Weights of a small GPT-style language model, trained from scratch on English Wikipedia.
Size: 11 layers, vocabulary 4096, 38.8M parameters.
Architecture: rotary positions, embeddings untied during training, some layers without positions, shifted keys, value residuals, hashed n-gram embeddings, a smear gate, an embedding shortcut, weighted sums over earlier layers, capped logits.
Training: a variant of Muon for these matrices, 688M tokens, 5674 steps.
Each number is 128 + 32 x the weight over its row's rms, rounded and kept within 0 to 255. Layers, rows and columns count from 0. Numbers have three digits each. The size before them is the row's rms in percent of the matrix's.

# layer 6 MLP down (transposed), 1152x384, rms 0.0331, rows 646-711, columns 96-143
097:097141079183107152118167116136144060092103073144153168098120102129075096136177062089096143154147113142128145083143140147108090198100151143144137
112:091123077141147158130118098138113125165084075195104099096160118125076179094148131194138139157160117165147094161126094152125093114203063140125079
104:118064144112106129114136071107165123122166130083131179078113098145164160137072119188143128116170119154091063125123125104109096121146146162120159
065:090134154127121147143153068137096181181089093127100121063097136114115124130113134131098140149158141167078153104096138091132126128109099091110111
079:161134082123066095112170172133129123091130122121095121087137113119068126155133072161118161126158127131148101175116097122122135166132109134099179
095:122173097148137155120123132113111143137116140134077167090146077114103133120127110127047080105113138095146114111091135150093144125194118080118093
105:144118145099104119108102103089132117098201175130172115118167083115157148136125105164134133167120148171044137101083116121123070131067140142165116
089:140111076200109060147138126082079142131126168127103129159051113086073113135075087150132122128137138097172121101165055148163088160116114109117122
095:173122080152121152133143143118183132119136101114120095178081161114099112124114051117143098159133162115097098149154113149130147115157165109191105
091:149101098117140172157141098111142104079170227124074106070135165082187143116155138142126120144159095114146156116078098129070157148147192115132127
109:141148128089128117142141100114081145121113153164169138089146125147116157089108096097159091098110103133164119185139098138159151129102113125112122
104:107129105129139102145072122172121081134178096172189111137078141184085182126175145121157141136127176102225076127168163101192177113102141105088088
088:076098126152121088133142070085087152129162117123158118084091174080162138104122106150095121127166163097064116167111123085141102101176090108085119
105:105115081165136106134139142123156148143112140167112114102136104110181189166123185158133086185117131145125199156094113088170148164161151120151098
115:133121154089138168170124175136142180124126125055083108184136107095131140115198119121064152145207130159102116098123033130177166075150152151152152
103:124137121099061095162144113068084081140101103106163111114198121112138130181100140132152111157161109073106149113139073095104138146147138164141065
105:136136176160146159117104141130153139139155128104152136118139120094117156123152090100117152147126132143121127126105127108143169153134099191112111
096:110129084175136113108112176099151088153130087160150129173133053126147127179143074199117112138129101102145164092106105125135090093126139154153066
103:119087134120105130124097183140112132065114149181059119131100070109135170079120109126137109127126149156124121142148116116127122069078143128151111
106:161133160096091137111122121159177144106125173144166122120137163110141126109137186203148098101147100158149101103096137139077194092114189167101104
093:093129098129088138131067119126118138146091169117122149161149177126116087130118097209138104152110102158168132141084097121164175138101138158108163
088:092127115099044070142101154055148119153120045152134148124103102117086130105115114155167203151139151115132149148140111118055101094099116132125182
093:111131099158106154169150118047104125142114122103097109114209151145135079097125135136137106161101113121149142120048137182091090138074172113163146
108:107227140141161120148104165136159068103135113130073188126114178135143150134123146138117103094137124205110131072190135132086177107112113125128133
083:111163146154098159178123150100163118134124132131093139061161103152106078111079100118150080078135125160142131100117115170086144133081165080121108
100:152119100135077203148167107128100121135101131179097117175138152103062159125130081140135134108071107161170109116086154102125110168128115120081111
098:138188118105062147139130141138091109149116147146091135100109111094111109110195170142085187084112147191100148104098151146155168124092138149117147
096:104134145142135170175131110165097133127163158165132101130153157136125135081134103165152066086053132166117132085128102118192104147094124102173095
091:137137146103131062088125114131102129195183112143161089146124159098108117158109124057134095160113115117073131131136219175144116123140162136110144
088:116125107125118118192090112191129197130171095133161163106121140067133138152152153123129093159131097083092151141069111115129115097119154112112147
105:147179169136149117095101105083082127067177098119128113087137085148112118116078106133098146087127086171084119107148204090063134143167174108174115
097:183107170089083118130112150150090092178135095167142176142106138111147144157165115118134212062122111144127122162094183143075175142148125145126074
096:106154177113145112163088087118123105114146163164112131156095150146120138128164111181180123099138132191094081067153150168089131089136151159146161
104:153097116172109117122113115124116096127114153152164196152116138086175171140117097122143099092100147130167120174175149131154135140146111191152107
099:134113101162118083108120191117151113169105088135183138095102153107116119098132167151159121137235142127136065161150161141104104131113131124144217
097:066108116150108151080131094069117163123142132111129093139108148135160135101111135118125088126188107095159094122167132144153120156079177078143046
098:142138122160201121119154122159119158139129154094121065114110152135153121088138101145142164146177150138101132158149190106118095145126129137163155
095:126194142163085076130153128134101103149142140104113180130170204142122143122117099085129116111119112104118144097055150165146124161089146205097096
087:162105197110134120185116151153131122138160155161165180111110074138110150092171132123178134132164090073118104065122142119102184099102118164121157
080:077104109116163064144079141144114118109141156111201124139162108096131123161133152170146151090172151123062156181092067195125102136143169121130116
093:113123151087095127134091173093160132079106145070168180085173140147111153162096116158137128195111130116127114162138148109135030182150127112169137
109:099177108122072103168117145158147098125111176111103119125146148103179141098111090124125075129113076107166110186161133166144102158132199110110142
088:143169124183078093152166175135032133119158097080111118105107130109130090182101076114140140093124098123187151108188132115145178135142168105150141
111:123114129131168127134120145105158189147107177112173125154116112092142162147061153085111127108172057113132127131138097093126191157143091127105123
092:145101128141069092198152104178147096120146136097119126111108146094099122208124125163177153110123100088189161094189142095164102115078130095098120
102:102094140094157134167130163188180158164138161070112120107128167140076141117148093154130164114141119146172165131092119155128137094160121113158156
104:106121114089120101123125175132161102125151105087107109126135084084096098128105096134113073160156132143127147079179112141184168151154081128097173
108:163166117113136124156073088093164192112176124180145112097151096102117072144131162179107127123088159156173203101098114138062173151137122084110077
094:145106044128070133164189096129121143065134097152120132114163144124096128093116174165168120102143117165093159095121113153130176109123120168090150
106:130112142137125086088139073126137107088049097115153212117194131122092111128136132125141131167118143086173186140149118137091087160056133097158130
092:115169128136164146116147150075109120183164099198108120156151118109076100122135148116121115139125132161110105143117110120154092132127130111117142
104:071119168097157132160178098146144140089124114160179122179114128094105121131114177132087128121111132127135100123103148108136147139113132144107095
103:130116108164139066124199101136065174092133136101109107149158126175076145152047139165095099154139086131169114130093071168112136118140110174124101
100:095148179096090150134132078147133180082074154108134137125085175078202176130099092125140107130165089154134137108178173106158166181115130145146177
108:101114143127105147192136103145195095084134081137135159085132120109165106137133113134132115119119112081089100125125133140102154136168142113126107
112:113138137117143119106125127125141192084104086147150128097101114110086159112043141132087094184106165140133138117107119151141151108127138089179126
092:102148111111104127076129106113163097123139100104054075154089133083108133111144171156161152079104179095118085141105159164060166175155096170076143
092:096095131154157105136124128136101143106151119119106087116107214092142094126149139099117111144116126096151211167121187135121157195146186103158153
103:157147156101177128097167109109139151098096121149145042154169125136068215120132140126136063131164145090158064169079137136128105125171135077083101
096:174143115165146162109145121182127089093103170157112161079102147082183127135139156130190102152117190128125034149148073145138124164158202150101098
093:079135095123141156141102148091154153126141062173117100154137071191097114099104135100127113162063145144107111115197137106065153130069114091092150
113:125131140160201147176080153105112098114157101137133115097093124143138133159141137114103142096056076140104133133122099162098105114131117162103096
079:142159168086144065100126100133113143190104097152152160084110144132162126128178126080112135105130101167139136146147201099132133108131147116123172
090:152107143084103097176157153139097153175128116136175062092110130121104092136154098141153120187115110175125122177139138162136144168085099126158135
113:125133161147097138150081165095113060113098160098084113153087102152129149148158155188151084113164093088136122091086156118135137137084147183064066
098:122128083177154069133153121119152130134160113145108107088120123131077151124086195128134132147138170107151182086154117123078147152117089139064133
# layer 6 MLP up, 1152x384, rms 0.0571, rows 647-712, columns 96-143
112:086090168123111088075176168084129134109154104132072169101075097121064136158053137086100108130143195174124186128092149153101134153141129142110128
107:125128163118100146081139100076113129230129171126130180126128098152153169130172153165179105111200123068170122157129118190195137160114132140061152
085:126130132133067103124150085117180120103157165154152073190089151133186147138090150097128128081054141093139122125086185106136178135117140084169155
090:134149119158146141110154099114133155122127140182168043133088167128126125116220139165151162134154115167143111131128076090108113123113123142166133
101:105145211149105105157074156117072126151164141165115119126117089160102129166116097163177013121103090114109121129102159117072099078139108143126112
106:110153122092120142141092148158141140074128172159155103126132112110103169107151137140158130098139134138119114120110135110101171072063106114089153
090:053087125046111123099085117140123163106162143095069158114133053112110190068120173121227139132168142169134137128186140158117098115057108120156144
090:109140181109090146135159083149148121051147200151116099157149180096101163163160094179087168122133160057124153106158104134096153182088084128081147
094:137143177171175131144124135165184141088169170082157122113132112102165142102162132107148090094147117182108121139145148181121157149143102087132135
111:104125119093134116136150119110091096094071060115108165120169104141164121096125113153138097148065118153134139107118123169184163090120106126065184
100:105103091097126107195156156233161108152141139108144107109129121125119133110142133086098153098137151137168119124140098084116116145124131112143138
091:088064181106193134027114091138135156090069105076127124095133041158129151169171151113139121105172106153035152144104096116113088125077092127120112
108:118150132144164152088138158034178153072166165110103107128141096127084152194154106190176138146108125150125128133113094146132140139144134162095104
111:170137121143170127095163068158086116131136179117095096172160138115083162112134142107154127155126102126090086121139115137107128048003138179178107
095:077106122137130168146119123220142141110097152148154171173173135173136146074152162136093126133164201120123096170132104165119147143087090147141198
103:139165173113167098126086141203165099151065119152177142175089138118165103153121098137120114163098155123144131089165074122172114142103125117134169
095:162110161166135173132085177150184194111137090142127137105117112137127079109129164134148191098103128132094125119116196195085111108149086117124134
107:099123173181131145118128121091092101151112078119111151097177124161073104112092094094114151073087107032051100135101094100116131083056100067142145
105:115046091103160154202150128123115214179076068125070154169165121183192174119161128100089105121141111110166118098151109188146152104122148166127104
098:138138095199120127123146132116157065179102132093146103094112104140089127128144083118201078096171092110160159114084167138143118094090115073111112
098:098111136104150139080102126130092119141144133108200137155140124112154163144123168093082147123152141133130125144150083071186172161146164167098135
090:128136156135061098092160107162122143170189132104114109200071129147089145126094104106097045117169125094136123088119156110151120120107121127070104
104:087147103113140151191088141116101187145168139104158182155093150122075132145103144082150129152098099114125122133142119151166113132057091094096077
084:095152117126133164173121086176126170075120153163125159143079162148087160123072115105062112098129173124130158054121135131129120124053160088185218
096:132129133154168118125143133168154132140209123124131117178112135166090077112104122132129072114053108144145109136154158091172140119166148124170131
098:118131152075091128189105104143118133136134078154109102149122127126186108142149106163075100125130090147132085086123123109141144164146118105145114
094:198122088208082097224173084117091140109133121184128084160079119074087109133082104157149103152105130147091151119068154138131111110106115136125148
083:097132087113158133098124127138141141122110130156141084170155138119127170097167131131113059149142111088111204175109107120163137092148154136128105
090:107091116134099116109071121109108139122143172109108145149157106157098125114119151206095176082117149011152092162196099107095131133140175120133070
101:127138137074103178106134104108140122134131105079115153082145084121123141120125185119111129102186083105166122144103170106160168094127160108179089
096:119122123195110157122111098164125106120157125143163109172116125115191097047139094156179119116114114158073104195169068167169181094165126092162141
092:124038147123119142148125170058099098130113082119135119168118121087157142131093130158073127162128116172147131173092086055172112153143074151151107
096:124092183131149197159149185161172141158126058160130021128162160072170180139110156124136130056164125102095171159111151123119121095106141119090114
097:087100118131128115150132139114119072135121110120110101138070116112104164122117108197128107094067181145135122108136109084111169147113127131104217
094:206170154092098151100106117169168116082192068190209053135082068119166154112143131114106178141144170131107115135114143148108150112059113109145138
100:111107079181141170063151086103115181155173093146106142168124090123183096117115135123104077140050105162139105131080161150136141166120148187154136
101:199052147185063147141160152151158138121161018140141156138168129143132076137175121094181125113119125120117126140153103108153139153099111125098163
091:129069096114135118124121160050174119086103114074118077139085109097234143099127146176115175137135089060156240150097135105135101146110113085141142
094:056105110099205108116127132139081108133182115088169098100112074182167082185105158094150145118127142096066135142140177138085147119099134133129080
097:140141135087144174145116153114160090072126081087154132162142138129114103155131109174133169142158159136061096101085191149113110103130108116089114
110:107121161144126118135105106100136092085109110101135142095152136088182162107092087105124181128098140086125208103158174086111106026165177124119116
088:120135093192121145110131157133070112165156087105105120124066178157105092151089125128140062124050191156112141113151193092123136116159081123105127
109:092127141157110184142162098103098121180076094083126167155122104214084152172117203096087155117174085081137122157144162115180131132169084139100125
080:120134077174116115168161116135110155181099093140122136150097129072115104186098108127165101114136122092103136139128133118192105138145093107077123
106:119160138178157065117079155087111136112107131174124096134101141143195150071104113179113170110110115071094134058085161122085239182077173070191142
110:112098122146137141156093093192102255161111091075132131123153117117065182122115139130108133091114117065145152116038102135159131144143129100097126
105:145148146160139158168063139138128142058118180145104139122141101098124178109113094093142119117105140107112075146110128116101128122097106140114060
097:149139106148180144074118114086179165169147103124154169209131138146126158115096114126126126051115150116109180084072144134104110194144123128119155
113:165145062178092042099101112131110090132168127152095085201133136087158121163128133136130126107131144134111128160133166136141115108061028119178151
098:121136139110196135112175136134175124163084031075129125144049143077121133127159117111136096112105201101138111172061138105119192122121127120153089
104:085109100078152220145189130157084123131128135165119097148124132158107132146183126114120125119090171107071138081198149101166106079096114158073131
099:141165197136112114131182102143123109087163080131155092102141138147098141157164185205157135096072122087132141073110182148132159109154132145160117
104:201128117144150111161114129130110153098102092149201042119162104146120154119199154156140120143098103086190117132126126123108124093095152142050149
105:102036108131065104108108122147158115076118158150107144123130109149116123118154151213093121137054125081132119095147127155100138125103100112087150
105:104112106162157109061097099099150095111129109116095118178073165136122148153177125108100109114159115111167092054072130145144136075159110133184125
105:127137129118149136138121195081077088083130084128154100196122116072178195113089126125099105122134104126124101049126173152107095168093120138168170
105:122181144102155211140096144101102133100110173067095127100071129091086157131103073111198150134137183142155125176200128153103090188046132126088167
109:122105165096120067107166121101063150166152125115154150137135135090096141149129096107146100108137126124150142101078130103131130093138120058158073
097:112140145122180129118091158108126125131118148142079143142078135114128135112097150157128087091146154106139148121152078051117103146125076153107121
094:161140155110128092181168090156148157088091124153135074064148065074160097105098119130160154117084164146113157116160108122112146131100131143162177
097:134074085131149103145159164155124171135175171127115116118134167118126151110145139085141122087123119139080115143148135150109082089102178152091091
092:147124148138101089160176110113115123070137176175173141121146175112127058157109183211130135110112137106131093135121117202158137161094133140182089
092:133088108146140134107141162210154078140120095136112123142145133164120167205202140141172152129118138123089164096148156126122085100124065120155108
112:135147185139144164069081089114131141114133129100135108170134126134122130163152214092099131122141116105127140108138136102086116162106144174164083
099:161121140098136096171159132151100124096111142131156155146094114179202111128164115106063122144157124121181073127143123141082104179152126143168140
083:104124201106130113119158126081143129057102155069064140155077110109135145120144112100113127106085151152119138044131118138161108112145155155114165